Each number is 200 + 30 x the weight over its row's rms, rounded and kept within 0 to 999. Layers, rows and columns count from 0. The size before them is the row's rms in percent of the matrix's.

# layer 9 MLP up, 256x64, rms 0.21, rows 126-180, columns 0-63
101,207,185,204,184,161,193,187,210,237,177,206,204,219,140,196,191,184,192,211,227,166,185,208,188,154,213,127,225,185,188,202,195,184,179,201,132,210,166,205,299,212,215,137,207,212,227,181,194,197,256,223,213,177,191,172,242,169,236,232,145,198,174,207,245
097,232,198,153,233,194,231,194,212,220,230,203,238,193,223,155,197,237,247,195,186,171,209,172,194,217,165,211,184,208,170,178,204,151,175,237,182,218,126,210,194,206,184,207,204,252,184,213,187,141,220,191,186,235,201,180,202,174,156,273,179,163,194,110,209
104,197,160,187,174,202,188,187,239,180,198,216,256,229,198,211,246,226,264,205,174,258,214,217,207,167,262,218,194,139,223,227,236,250,162,216,209,186,195,250,174,212,227,257,208,211,183,134,171,208,176,214,210,201,190,191,187,253,223,235,198,186,224,180,235
104,193,169,202,179,194,187,195,187,181,189,219,230,188,194,165,188,208,160,142,226,232,165,242,225,168,182,192,292,158,242,202,221,231,162,186,211,181,152,226,225,193,206,198,153,234,228,212,140,218,191,228,179,184,194,198,243,228,266,200,257,183,168,196,190
107,224,196,193,188,156,191,206,160,185,192,227,222,237,205,205,220,186,197,157,231,233,232,211,207,237,179,189,160,215,204,185,164,278,191,199,170,162,188,157,187,151,198,187,240,195,178,183,142,206,182,211,134,178,136,141,168,190,194,179,127,189,191,207,184
109,169,231,236,129,177,185,208,182,129,160,196,224,186,187,204,149,191,236,200,217,203,188,199,207,167,138,213,236,219,155,249,192,179,179,156,213,201,203,178,164,200,245,228,193,174,221,208,157,164,212,188,205,222,190,168,243,155,211,170,193,169,129,196,210
093,192,211,160,196,198,192,198,197,239,198,177,153,218,192,214,219,247,236,229,192,198,222,197,212,218,207,209,224,222,140,178,241,213,146,240,251,250,203,252,192,269,196,214,213,196,209,179,229,216,167,237,180,246,206,196,201,242,204,182,213,210,281,217,267
091,223,201,203,146,269,174,144,250,155,183,207,165,161,160,212,192,183,205,211,163,191,177,199,191,232,156,212,202,194,214,252,196,142,209,169,204,181,242,173,182,217,211,183,196,189,171,197,246,220,209,164,185,160,171,196,255,189,200,193,216,146,168,239,148
100,184,241,222,243,220,201,183,182,254,169,158,173,200,197,202,196,197,211,220,234,187,193,264,240,208,167,122,242,216,209,258,191,201,203,206,218,140,224,178,181,195,167,173,174,210,188,213,209,193,216,173,161,156,175,174,154,214,163,213,226,188,257,203,142
095,175,214,180,225,198,202,177,225,146,225,185,221,231,215,133,215,174,256,198,197,209,296,218,233,221,194,155,183,177,222,220,212,234,237,217,221,207,195,184,225,183,257,197,210,269,217,202,212,231,260,171,203,155,198,214,179,212,160,203,204,158,222,220,203
096,172,151,187,199,246,216,197,189,225,189,234,180,195,180,214,216,240,231,174,190,215,170,206,170,189,187,228,220,224,211,163,178,248,128,190,183,197,261,183,206,140,145,165,205,171,188,243,184,173,149,193,138,225,160,180,201,176,205,230,233,234,163,223,227
104,220,205,269,177,183,186,232,260,190,217,229,192,170,191,128,180,257,212,191,189,177,233,221,194,181,217,154,225,237,187,193,134,233,210,261,177,214,234,146,179,232,164,205,205,190,222,228,167,183,186,173,217,229,217,194,239,148,214,219,186,204,215,190,231
102,207,187,184,223,188,194,219,224,198,199,231,204,172,236,178,194,182,219,195,185,226,251,218,218,145,189,213,220,185,155,187,204,182,217,242,211,283,216,200,213,179,225,203,154,296,205,203,195,251,266,190,238,189,226,165,210,238,162,212,202,197,245,149,200
110,214,144,180,182,183,170,238,170,176,153,177,151,205,234,171,207,174,210,164,196,246,191,223,164,217,179,201,165,189,176,201,173,163,177,158,192,201,171,197,195,165,194,220,204,200,163,178,134,177,167,172,143,202,147,129,213,153,196,220,169,178,216,164,228
110,185,189,203,226,132,216,221,224,226,229,204,186,201,227,175,160,210,230,249,233,144,209,214,160,164,192,137,238,169,126,256,208,237,159,207,235,190,199,196,220,210,237,165,201,189,241,179,234,181,220,228,184,225,240,185,189,246,231,191,194,171,189,187,179
102,186,206,218,187,210,157,203,171,169,201,209,185,208,193,240,185,248,195,151,234,237,187,202,259,252,195,153,241,210,162,241,220,178,182,200,190,228,222,214,138,253,213,267,245,185,255,217,172,178,214,246,176,220,212,202,209,184,231,248,228,215,177,204,179
092,181,179,227,218,216,176,199,220,137,184,237,159,205,221,178,241,142,193,240,156,165,249,222,183,228,240,201,231,209,214,241,202,248,200,213,240,213,194,177,162,214,198,169,182,158,146,224,196,210,228,180,195,231,202,205,222,199,195,156,230,227,251,276,182
092,222,194,240,203,174,184,249,205,151,226,192,141,214,192,236,216,238,233,135,230,181,232,218,170,236,240,197,217,170,207,183,196,182,187,204,248,198,241,225,244,159,238,203,194,179,176,215,223,175,189,221,198,195,182,228,272,195,147,199,269,189,199,164,182
100,220,194,222,240,216,169,158,229,180,249,232,255,194,216,282,250,184,157,213,202,211,184,229,234,203,190,252,193,192,240,183,192,222,242,238,218,196,197,205,241,188,215,201,207,231,133,192,220,230,187,259,180,208,182,204,207,189,250,235,158,241,182,197,215
111,155,144,178,194,185,223,232,217,191,207,168,205,186,179,137,243,230,190,178,202,206,197,234,102,188,240,201,152,187,238,252,214,205,222,162,247,202,204,208,215,196,235,220,151,221,197,230,189,151,202,210,187,187,188,261,158,192,189,209,198,199,209,225,157
102,202,193,208,207,213,226,182,181,187,182,228,215,186,196,184,212,195,173,168,149,168,195,239,173,176,192,180,211,148,180,193,197,209,166,171,171,184,215,145,194,159,137,156,118,190,157,165,194,210,201,159,183,170,190,250,165,182,194,211,208,121,146,233,186
097,172,181,247,194,222,179,223,183,201,250,222,190,238,254,217,211,225,231,164,214,202,197,178,191,242,136,194,190,235,241,282,207,211,196,218,157,242,207,231,151,238,177,219,215,220,201,202,198,213,179,187,164,259,155,225,189,254,209,218,181,180,207,154,179
098,195,207,202,156,215,242,192,137,262,231,236,241,195,154,224,206,185,174,228,194,222,195,242,222,151,200,214,189,209,204,178,206,197,247,215,261,180,225,192,185,169,204,166,187,147,172,213,149,270,189,203,161,220,249,166,187,203,187,206,198,175,236,177,158
099,225,187,205,201,208,191,228,235,191,149,275,236,186,197,184,216,219,225,185,202,201,203,213,201,202,217,224,266,196,164,193,183,174,241,154,167,221,221,212,197,233,160,227,198,150,186,242,204,241,186,177,184,160,154,154,250,248,209,217,136,163,159,222,222
115,193,212,207,214,159,160,201,157,210,164,191,250,197,196,209,207,214,218,183,189,224,158,228,213,237,224,188,243,228,175,213,211,224,249,126,200,231,268,210,166,192,231,231,274,210,207,217,168,201,169,246,194,231,224,221,229,181,262,203,193,170,164,191,163
091,194,181,233,164,200,197,142,208,145,157,201,236,226,203,240,221,221,177,213,210,198,254,187,209,241,223,196,196,262,196,268,192,212,239,215,177,238,200,233,185,205,196,229,229,212,220,235,154,253,237,253,142,221,249,215,200,212,181,187,227,184,224,234,193
110,197,192,184,258,189,227,198,259,186,212,197,209,214,187,248,274,156,185,137,201,179,240,224,238,157,238,168,241,137,160,211,189,170,171,190,181,195,218,187,207,196,230,189,198,196,252,184,195,175,233,262,189,164,179,177,173,228,184,206,219,160,203,206,184
105,227,173,233,191,200,182,172,201,202,211,242,246,184,179,232,203,229,253,183,205,210,181,188,243,153,196,282,263,186,179,201,234,156,222,230,200,237,205,192,194,220,189,278,182,198,215,189,165,213,222,229,128,180,180,170,233,210,193,210,218,160,166,173,205
113,229,165,214,248,211,150,146,199,129,142,157,246,209,177,202,213,209,216,157,181,202,195,203,199,189,193,187,223,258,174,218,175,215,198,242,204,210,155,165,176,175,203,202,220,238,152,164,146,246,224,189,175,179,209,173,231,178,226,180,231,183,182,175,162
093,182,158,157,187,217,195,236,249,195,207,186,135,170,173,206,173,230,291,215,166,207,188,195,196,195,227,131,200,167,237,199,176,208,180,174,230,174,219,147,231,160,222,208,223,218,225,221,206,180,252,210,169,201,228,223,204,229,179,214,195,216,205,136,228
105,228,239,151,231,238,179,211,257,195,198,201,183,194,219,239,228,177,218,217,236,205,247,209,190,189,227,195,157,183,170,235,234,223,195,172,207,221,209,265,170,203,229,174,209,230,195,169,215,253,216,211,208,279,240,173,224,255,232,225,190,228,261,198,217
099,180,237,174,186,235,195,179,175,206,180,186,243,166,114,166,202,173,188,204,155,235,202,235,167,194,179,222,262,160,208,162,211,164,153,205,218,217,246,245,167,201,237,184,241,270,202,226,166,188,193,186,192,239,207,212,187,187,176,216,238,207,212,234,221
102,216,205,199,259,233,243,178,211,236,239,227,181,203,216,236,166,217,227,237,246,193,191,200,214,239,168,185,139,221,231,284,158,256,190,219,225,183,172,196,177,207,232,185,223,185,191,250,185,255,205,231,199,238,208,196,188,181,239,172,212,200,242,230,176
100,145,205,233,214,158,157,196,277,197,166,208,187,202,141,188,232,184,268,207,236,208,240,163,197,173,190,199,237,200,187,203,186,228,234,176,184,209,160,207,180,212,243,186,244,221,220,199,192,161,180,232,216,221,150,195,165,250,212,187,205,196,151,256,192
100,202,171,186,186,215,193,157,153,159,160,158,203,202,204,160,229,175,252,179,152,213,195,205,207,192,241,196,228,142,155,177,139,167,150,179,214,211,189,231,216,143,182,225,207,187,170,192,157,176,184,133,201,216,191,145,185,155,161,200,214,186,193,187,195
096,146,274,199,210,147,220,212,219,185,214,147,172,201,227,187,229,179,203,178,111,167,167,196,155,220,244,225,208,196,172,200,183,178,183,241,205,185,185,234,197,190,131,181,240,216,177,181,179,236,197,202,216,167,215,198,194,151,208,231,171,168,165,202,181
090,196,151,185,220,208,194,163,212,291,213,179,204,247,189,154,244,192,211,195,249,140,230,186,197,157,229,206,204,219,177,227,215,179,167,197,252,194,219,170,204,247,193,239,251,201,232,217,194,217,233,218,192,214,143,190,182,181,155,238,235,221,205,188,166
097,243,192,183,174,247,237,132,206,194,206,219,217,237,156,190,255,190,264,202,189,205,205,192,257,184,235,190,170,152,290,216,232,187,196,225,207,237,248,201,197,176,157,191,180,195,170,206,222,193,232,206,223,215,205,235,249,171,199,178,196,183,221,227,180
109,162,187,173,188,147,167,191,224,204,137,206,190,241,181,215,214,164,198,212,170,230,158,180,192,142,269,221,195,175,163,237,177,168,223,175,217,264,230,205,202,234,203,201,267,195,228,230,178,141,164,220,188,222,215,185,198,224,165,202,208,222,186,209,159
106,244,249,204,166,212,187,163,153,166,219,201,224,202,194,173,179,207,254,220,165,193,203,222,260,208,166,210,195,208,213,216,192,162,184,165,190,188,194,260,165,260,166,183,202,156,209,290,241,217,213,177,212,149,179,192,186,241,155,214,212,196,187,171,207
100,167,174,182,190,232,182,156,202,221,199,217,219,235,146,200,220,171,205,232,233,224,197,222,192,215,244,217,205,103,154,200,238,167,217,205,219,173,195,181,216,226,231,190,201,217,170,216,263,223,188,191,175,243,220,164,122,249,183,221,210,157,218,188,211
096,145,179,190,225,195,144,155,193,198,167,206,182,227,210,224,214,271,186,227,207,182,241,168,184,187,202,171,210,209,183,162,237,189,153,190,166,199,222,178,135,198,208,175,186,222,214,207,237,149,225,202,165,269,189,227,237,173,184,170,248,202,254,190,165
097,201,178,160,234,201,265,229,193,254,165,202,214,205,249,194,192,199,202,160,216,242,219,160,238,183,192,217,191,192,232,247,214,189,214,184,203,252,248,184,134,211,214,200,220,225,185,186,219,215,177,223,166,178,246,189,182,219,156,286,211,203,257,190,191
106,167,199,229,192,179,237,190,230,184,216,166,185,200,211,183,254,200,197,177,177,233,184,201,202,133,241,177,205,235,167,198,171,195,220,192,190,268,212,245,143,154,195,208,218,236,225,156,202,261,219,210,195,196,210,138,197,138,234,209,207,174,184,134,206
104,253,163,130,184,216,171,224,204,241,184,189,176,187,196,172,218,242,178,177,252,235,235,217,202,217,197,224,245,121,245,193,237,224,209,189,220,239,208,175,185,193,233,143,166,211,243,184,187,188,207,220,234,248,170,177,239,222,234,176,210,184,214,179,183
098,227,188,181,215,191,161,234,172,246,177,246,185,176,207,185,235,185,236,245,231,206,207,168,227,237,144,218,171,171,179,215,205,208,245,223,273,228,207,193,236,229,169,145,213,205,201,223,257,225,192,189,183,178,173,209,234,171,263,144,223,192,186,223,216
093,204,243,200,189,192,207,222,209,190,202,176,201,234,158,184,245,191,164,190,194,200,239,223,244,183,191,224,235,218,199,174,185,217,156,194,243,233,239,189,162,157,206,222,175,219,193,223,166,217,155,176,207,236,197,193,233,65,232,204,186,200,231,203,168
098,225,182,177,159,192,207,121,202,216,210,145,241,196,202,219,226,131,193,184,195,199,206,228,204,180,244,191,241,234,188,194,180,226,187,163,196,246,231,256,154,226,169,229,227,177,225,189,165,218,174,150,179,185,190,192,221,223,190,231,160,131,191,166,195
117,212,200,214,166,175,197,155,192,161,220,225,161,138,176,152,214,249,239,149,195,158,167,197,179,182,212,200,180,193,173,212,212,174,228,161,236,196,257,209,169,241,141,233,278,241,210,191,208,203,151,233,193,189,159,223,199,220,210,172,176,193,189,194,189
093,175,187,137,178,208,221,158,183,174,188,178,209,188,204,161,178,188,162,233,156,191,217,223,201,160,156,166,185,199,191,223,191,196,210,195,176,192,237,212,230,197,186,214,184,206,155,261,184,264,213,156,193,187,251,227,241,194,191,244,211,137,182,252,131
103,155,216,225,166,188,196,184,198,149,218,203,220,190,161,223,211,214,161,247,142,246,124,167,243,193,183,197,146,185,235,247,169,183,207,228,216,210,228,180,153,178,202,155,192,243,197,207,229,175,153,208,212,184,176,189,217,211,218,184,139,152,196,182,196
079,182,173,174,156,202,162,186,165,212,218,217,175,187,188,118,178,211,207,147,226,169,209,194,235,259,257,233,206,217,218,191,173,244,192,186,204,162,218,194,160,202,241,200,230,190,232,256,190,168,206,196,225,230,153,196,146,202,212,226,188,195,195,152,142
103,227,208,148,201,162,227,209,245,197,213,215,270,199,186,205,206,177,254,216,202,222,214,202,213,178,170,223,221,209,149,253,202,275,193,214,141,247,198,199,166,222,204,252,196,199,205,223,200,191,198,153,187,250,185,157,206,237,191,223,239,221,159,152,219
092,174,195,180,183,205,206,194,195,203,235,213,187,178,196,176,168,203,241,156,214,217,253,211,236,170,250,199,183,199,204,272,163,236,135,160,223,183,245,208,223,199,191,222,227,195,186,189,209,225,214,201,172,260,218,192,218,187,220,219,246,256,268,251,246
103,240,193,163,267,214,245,183,248,231,226,201,218,219,154,193,195,166,174,190,175,206,222,152,161,172,202,202,255,193,161,240,208,226,187,193,236,222,211,190,206,240,213,179,188,247,196,154,173,180,211,169,169,249,244,162,233,189,143,180,194,221,170,240,217
# layer 9 MLP down (transposed), 256x64, rms 0.156, rows 126-179, columns 0-63
098,190,208,155,208,233,224,173,222,141,167,187,162,218,170,188,184,187,227,181,194,195,173,207,255,162,217,225,182,229,250,219,185,233,207,212,154,185,149,225,222,179,268,192,192,213,174,224,142,213,222,227,214,164,215,171,171,222,200,143,136,188,200,253,209
102,214,162,213,148,195,113,179,230,166,208,175,186,246,227,210,190,170,172,178,224,137,259,196,237,216,185,216,218,213,186,201,217,209,158,169,164,256,249,219,236,216,258,200,186,155,213,233,185,204,180,200,205,170,187,211,212,230,229,187,177,208,152,207,181
102,156,215,215,169,210,181,255,180,210,158,173,198,232,175,217,196,211,262,166,184,170,236,166,199,147,214,199,187,237,182,182,173,229,197,218,204,161,192,172,232,190,183,279,152,211,158,161,260,179,204,211,175,189,148,138,210,178,226,210,224,205,222,207,185
113,214,189,216,222,216,237,178,173,162,259,303,219,181,192,238,201,212,180,218,132,218,169,196,181,206,164,194,191,166,213,214,151,160,205,190,167,223,237,189,190,225,204,200,163,190,158,195,258,146,179,173,213,152,191,201,151,203,206,194,220,232,193,194,180
104,228,197,200,201,187,292,191,231,205,190,181,152,214,207,187,184,218,174,192,226,156,149,243,189,195,198,221,185,184,207,178,245,220,166,184,232,191,174,230,221,198,168,253,221,213,177,105,205,207,239,202,212,228,192,210,220,190,151,193,215,180,172,128,172
099,206,152,192,228,217,252,225,143,195,245,167,166,213,154,208,193,201,151,125,218,195,243,241,186,225,149,198,194,212,262,163,171,197,187,208,211,177,182,221,203,166,201,224,141,234,221,178,226,192,200,186,202,194,198,222,169,208,190,212,218,191,233,166,131
092,210,182,221,214,204,205,193,196,154,206,261,185,187,220,236,204,164,188,219,144,203,182,251,222,210,182,254,186,237,164,205,163,192,203,256,144,172,196,213,262,166,184,219,212,194,239,172,191,211,220,164,239,226,171,227,256,177,188,205,253,174,195,254,164
083,178,220,208,162,189,150,196,205,205,252,261,229,202,202,220,176,154,182,184,216,259,251,153,194,227,176,159,226,197,204,200,176,182,183,188,211,224,155,213,146,230,286,220,215,216,199,193,183,175,207,196,162,174,195,190,222,210,123,213,239,200,201,162,200
103,197,213,128,214,167,211,215,202,229,205,216,203,210,189,156,211,185,183,195,233,220,170,178,197,136,249,178,178,192,186,167,178,206,218,144,162,202,194,256,189,190,152,251,211,216,165,250,283,192,184,175,228,237,196,235,188,207,229,233,177,253,189,186,206
095,191,183,211,223,255,200,280,178,272,224,186,196,207,229,185,173,184,187,192,251,153,154,218,206,243,208,250,217,245,201,197,214,152,217,228,198,208,247,183,156,246,198,246,213,168,169,189,194,218,187,222,183,222,168,193,169,169,200,198,242,169,188,166,170
091,188,225,229,216,159,179,130,158,200,209,215,178,211,166,173,176,146,182,201,173,125,242,169,175,182,237,160,216,168,183,265,209,192,207,192,201,206,190,187,174,220,208,216,195,211,176,120,236,255,217,185,238,180,194,240,216,230,172,166,197,192,214,221,181
105,161,283,152,196,213,170,232,172,219,158,174,254,225,214,200,208,233,194,187,145,236,163,150,189,227,175,220,201,177,192,188,211,197,265,176,217,212,181,175,177,217,197,187,176,242,153,184,227,180,206,233,215,160,187,217,232,240,265,176,193,221,198,215,224
106,153,176,225,226,170,200,253,218,167,189,201,167,193,210,160,242,154,240,226,204,188,169,229,198,179,210,173,194,228,206,224,207,220,209,150,226,175,194,200,200,226,98,252,207,167,232,213,217,218,156,192,132,206,168,218,239,200,192,196,186,259,198,207,210
082,202,237,157,276,196,214,182,213,184,194,204,174,189,177,179,138,176,187,242,222,218,217,173,230,164,185,190,218,233,223,204,182,193,237,153,180,208,154,189,172,262,212,163,190,167,185,178,268,203,208,262,225,195,238,180,143,219,219,215,148,213,191,205,179
107,207,191,174,234,156,213,158,228,215,222,220,208,217,241,251,210,230,207,222,155,108,230,197,191,210,205,175,187,155,168,235,211,204,229,204,213,167,194,228,213,171,151,198,181,203,168,184,207,226,260,180,193,128,230,165,217,217,246,147,225,206,188,214,217
094,233,182,196,268,154,228,231,179,216,153,212,220,218,202,161,182,161,267,195,199,189,249,212,194,234,178,255,175,237,206,265,168,225,213,233,221,227,191,186,232,206,203,238,226,225,161,242,219,278,202,211,212,182,220,196,195,210,214,199,197,200,178,147,205
100,189,191,229,154,205,210,241,183,214,210,198,248,175,175,208,246,199,152,176,249,202,200,210,180,254,171,215,152,218,148,128,188,223,161,210,174,212,253,197,213,219,169,246,199,184,209,165,192,182,191,236,160,156,208,224,147,180,214,228,180,262,208,183,185
096,164,203,240,151,220,266,218,150,237,258,189,212,201,255,222,201,153,222,232,198,179,181,212,183,217,198,178,173,182,218,214,240,191,192,172,155,150,163,164,175,219,181,183,214,214,190,236,155,203,190,202,188,230,182,221,189,212,185,244,254,229,239,242,249
092,196,125,195,218,263,175,226,208,215,184,227,254,215,196,211,168,250,180,202,218,250,174,192,203,203,182,192,187,202,219,173,216,157,225,194,146,168,140,146,211,146,193,213,217,217,217,233,135,199,203,218,235,235,193,202,189,243,163,198,234,180,221,160,219
109,155,212,207,231,174,240,189,194,177,182,228,230,214,207,243,215,129,241,200,280,211,154,213,247,244,208,189,186,229,213,192,167,136,192,207,194,129,233,228,190,207,196,191,187,188,146,199,177,147,181,187,238,241,206,206,218,204,175,182,227,214,176,218,193
083,222,236,192,240,194,200,164,220,186,181,148,168,219,167,197,245,180,197,219,249,244,209,196,223,191,214,163,203,227,231,237,160,209,198,203,189,233,114,162,170,198,179,231,227,148,200,204,240,169,204,274,186,209,201,175,233,165,213,216,187,241,226,170,162
112,215,249,162,180,243,188,193,243,226,211,203,215,201,219,165,217,191,114,182,214,216,188,146,159,194,266,211,186,226,136,164,234,189,203,201,212,214,203,201,173,186,225,168,218,243,177,235,157,211,210,175,254,191,210,191,191,202,218,208,211,154,271,192,228
106,221,152,251,191,199,196,238,203,234,204,133,244,181,228,194,200,193,180,190,195,170,263,155,254,174,179,226,236,251,189,236,177,162,180,237,198,225,207,210,254,179,238,183,155,224,228,164,197,178,160,199,198,168,211,205,142,205,228,183,213,203,222,189,161
105,206,237,223,207,181,220,260,132,270,227,193,170,258,214,177,241,192,167,213,197,159,178,200,202,179,181,212,174,194,181,265,209,219,201,254,208,185,187,203,175,136,192,250,172,225,154,180,169,234,192,164,237,225,215,221,173,183,193,204,231,189,222,179,198
107,207,177,219,234,234,228,259,202,176,224,168,156,200,166,188,276,246,147,202,161,186,247,253,183,192,218,250,226,205,193,168,216,181,174,178,193,261,208,166,195,206,184,231,175,176,208,213,210,216,208,124,196,212,177,188,190,178,240,169,172,213,168,176,194
099,236,200,249,256,199,208,226,187,181,185,175,185,154,205,241,188,138,207,227,196,222,157,187,213,198,159,218,221,166,201,179,223,252,161,234,197,209,223,208,198,154,174,208,162,218,209,125,222,152,196,159,199,245,169,193,203,251,139,213,172,227,179,189,208
119,215,179,192,135,208,197,158,210,148,166,178,232,207,267,211,148,191,218,201,179,228,224,210,153,243,182,205,214,194,163,196,178,231,207,158,225,228,235,262,203,204,166,232,180,202,241,215,199,154,153,162,191,235,167,249,254,191,216,232,211,216,204,202,215
116,188,186,238,204,187,192,218,208,228,225,166,187,170,198,223,257,257,191,235,190,176,217,255,190,177,183,163,236,207,148,178,228,211,184,204,201,141,239,128,243,175,221,184,163,175,219,218,219,209,210,262,237,178,157,180,171,186,189,190,272,193,188,193,207
104,168,214,290,154,193,229,176,240,157,169,230,252,235,155,159,217,210,173,194,190,213,197,190,204,171,198,164,234,199,201,193,229,209,182,182,203,182,199,235,140,207,212,216,204,155,154,144,221,169,208,195,221,174,232,145,216,236,203,179,214,200,227,242,232
101,182,221,239,153,229,214,196,157,172,208,196,221,188,192,161,176,165,208,178,180,174,158,232,225,179,179,227,143,238,162,234,171,201,254,218,151,222,211,197,212,161,237,180,237,207,212,192,139,144,211,178,226,153,186,260,162,198,194,249,181,210,184,193,179
082,176,212,227,193,168,162,217,107,189,233,227,271,185,191,216,191,198,214,244,256,223,224,238,216,220,220,240,193,217,259,191,156,202,212,217,255,126,182,182,198,196,267,201,196,191,199,176,189,180,198,202,226,186,218,191,190,191,188,177,193,192,146,224,199
120,226,203,220,262,191,235,218,180,182,170,154,211,228,184,205,202,164,193,223,202,187,216,206,234,158,230,230,192,191,178,181,196,186,196,208,227,190,322,203,199,182,204,173,217,217,232,221,165,167,122,131,223,248,191,184,194,184,180,187,180,197,214,229,220
094,195,188,195,227,177,216,199,196,180,190,222,224,219,218,205,221,198,256,178,232,194,264,166,147,208,200,147,225,254,184,222,204,192,120,210,168,176,163,163,255,204,162,220,240,201,191,183,197,204,178,225,244,210,192,242,172,242,200,204,232,148,145,179,223
126,221,168,217,162,168,179,216,189,218,234,209,155,214,187,179,204,168,164,234,189,233,231,217,240,174,251,170,220,218,259,193,183,197,163,209,238,175,207,174,228,207,244,170,192,227,260,158,254,200,224,143,229,252,200,179,192,141,213,166,242,207,191,193,187
091,192,195,190,266,198,193,197,191,151,219,264,196,197,179,171,186,136,177,185,226,207,171,181,152,226,197,236,192,254,222,269,210,164,239,214,197,176,193,186,198,232,190,174,172,173,198,166,254,159,183,221,233,187,149,225,181,231,261,175,203,200,224,226,184
090,224,152,265,173,234,191,227,210,234,198,208,219,184,186,223,187,194,240,207,215,243,277,151,211,154,161,207,206,135,220,199,201,201,252,203,223,198,199,207,200,194,227,178,199,170,152,244,214,201,168,206,172,237,159,215,141,250,201,223,176,225,189,211,163
086,194,230,218,248,179,150,252,199,178,176,211,191,238,197,163,185,222,161,218,169,185,248,214,196,177,201,223,176,177,159,195,203,222,146,233,225,152,171,219,251,141,201,258,224,133,198,220,229,241,195,157,211,143,202,211,179,172,205,185,204,176,188,190,217
100,195,173,208,251,196,213,210,190,206,184,193,215,221,216,154,156,117,181,202,236,266,211,215,193,187,206,161,174,226,150,157,180,169,203,174,219,155,206,216,240,191,211,230,167,232,225,248,221,181,196,112,204,205,203,233,194,191,227,207,222,166,185,150,184
115,256,202,185,162,228,186,196,209,152,207,200,141,224,175,176,185,165,210,169,171,206,136,237,210,201,178,250,203,240,208,240,213,220,230,226,212,226,214,218,249,207,170,154,202,135,246,175,193,214,194,223,180,178,185,184,139,198,172,263,224,208,234,201,178
103,204,214,204,202,273,235,188,176,185,226,203,208,235,189,180,252,173,212,203,162,184,210,193,195,134,265,197,156,191,210,202,255,187,251,210,160,212,204,232,214,162,230,192,219,183,256,239,196,195,210,131,238,174,221,210,175,189,163,156,190,177,160,207,172
100,175,221,174,211,199,218,195,172,183,205,187,244,238,274,191,223,145,288,240,234,145,152,184,133,245,218,213,229,231,160,209,210,195,208,206,174,163,208,205,218,187,181,188,226,193,217,192,213,184,170,238,189,195,209,177,225,169,245,167,192,185,209,240,184
100,217,200,236,204,240,194,220,233,148,281,195,170,146,229,207,219,171,172,203,178,182,177,219,188,199,213,184,201,170,169,185,185,201,160,196,176,238,205,246,175,193,212,200,246,235,215,182,191,191,197,245,254,213,187,217,265,194,211,238,207,184,116,237,162
099,229,203,199,188,239,201,212,262,134,212,213,218,201,231,179,233,214,176,195,185,168,167,174,195,207,202,216,194,233,140,172,199,193,179,161,163,204,153,212,207,181,138,184,199,180,212,172,200,269,249,196,170,188,183,272,245,168,154,221,234,219,215,236,207
104,165,150,237,162,187,187,202,264,194,161,166,227,223,193,197,183,176,213,213,205,208,168,186,166,239,228,198,213,175,186,212,212,220,229,187,129,182,193,243,229,224,182,200,216,247,250,194,204,252,187,152,159,200,156,190,228,207,247,247,169,190,266,204,214
111,183,234,262,198,180,262,220,246,126,248,261,251,248,217,225,181,194,230,229,187,163,250,203,197,187,207,156,153,211,166,226,186,186,197,202,137,230,202,226,196,167,183,184,223,184,185,224,192,183,230,197,174,186,213,238,229,219,184,187,223,204,177,209,198
093,226,184,210,209,187,204,150,202,152,168,216,203,189,274,217,168,197,184,185,231,176,243,226,198,182,171,218,199,216,179,202,244,214,257,184,172,235,198,185,159,220,203,250,230,166,248,238,178,182,183,198,168,188,212,196,203,255,124,220,183,151,247,158,197
096,188,203,212,184,184,224,224,224,169,177,188,195,171,180,183,162,150,202,205,197,139,189,137,243,152,222,211,180,196,185,220,305,189,206,221,183,113,164,175,220,200,172,178,201,240,203,197,215,184,211,239,214,183,224,209,159,239,224,209,169,189,216,168,187
099,146,167,207,125,227,192,177,205,143,212,139,161,183,199,223,220,239,250,239,216,231,198,219,219,219,183,194,169,180,163,192,215,192,204,206,242,189,178,196,226,215,219,184,223,207,173,181,150,208,208,167,179,187,163,179,147,184,276,191,202,193,186,255,164
116,202,169,157,220,239,214,228,235,186,170,215,187,160,203,234,215,196,149,286,191,205,158,217,233,197,231,205,245,211,205,205,176,144,183,172,205,196,229,182,206,254,220,168,178,209,174,215,181,229,210,218,217,197,234,135,192,169,212,175,172,260,208,254,240
085,191,184,256,209,220,183,231,203,177,197,243,229,218,161,204,138,178,185,216,217,183,229,166,151,186,220,209,242,192,248,252,248,194,197,184,160,173,185,202,167,209,258,207,215,197,211,227,221,169,230,249,217,160,206,162,159,215,241,207,201,201,151,193,270
096,264,206,232,198,161,187,174,211,219,129,185,166,224,228,204,179,176,199,204,186,176,264,237,216,150,184,234,216,226,220,209,219,235,205,164,193,245,176,182,184,226,203,176,193,202,210,168,228,251,223,234,236,212,213,182,195,179,165,162,170,296,208,205,209
077,214,251,260,197,230,239,237,199,183,210,216,221,177,191,259,166,164,176,259,159,163,211,217,147,188,204,153,226,151,208,222,214,195,176,224,209,214,144,208,243,200,165,231,145,188,206,189,209,209,191,222,192,208,226,154,245,217,193,171,203,222,201,214,262
120,235,173,210,157,196,164,262,195,207,265,223,210,177,201,195,229,196,185,214,191,150,222,204,196,178,168,264,248,216,169,201,160,188,161,223,181,198,239,224,227,199,170,196,142,236,197,206,207,235,217,139,163,249,159,179,157,183,195,218,251,193,209,215,217
091,210,255,216,197,164,203,210,192,177,198,207,219,183,179,236,143,227,228,228,243,177,191,227,208,237,227,238,189,221,201,175,227,210,237,213,138,239,221,186,228,199,217,204,191,176,186,220,160,233,255,165,221,227,130,211,184,249,224,205,238,147,194,139,169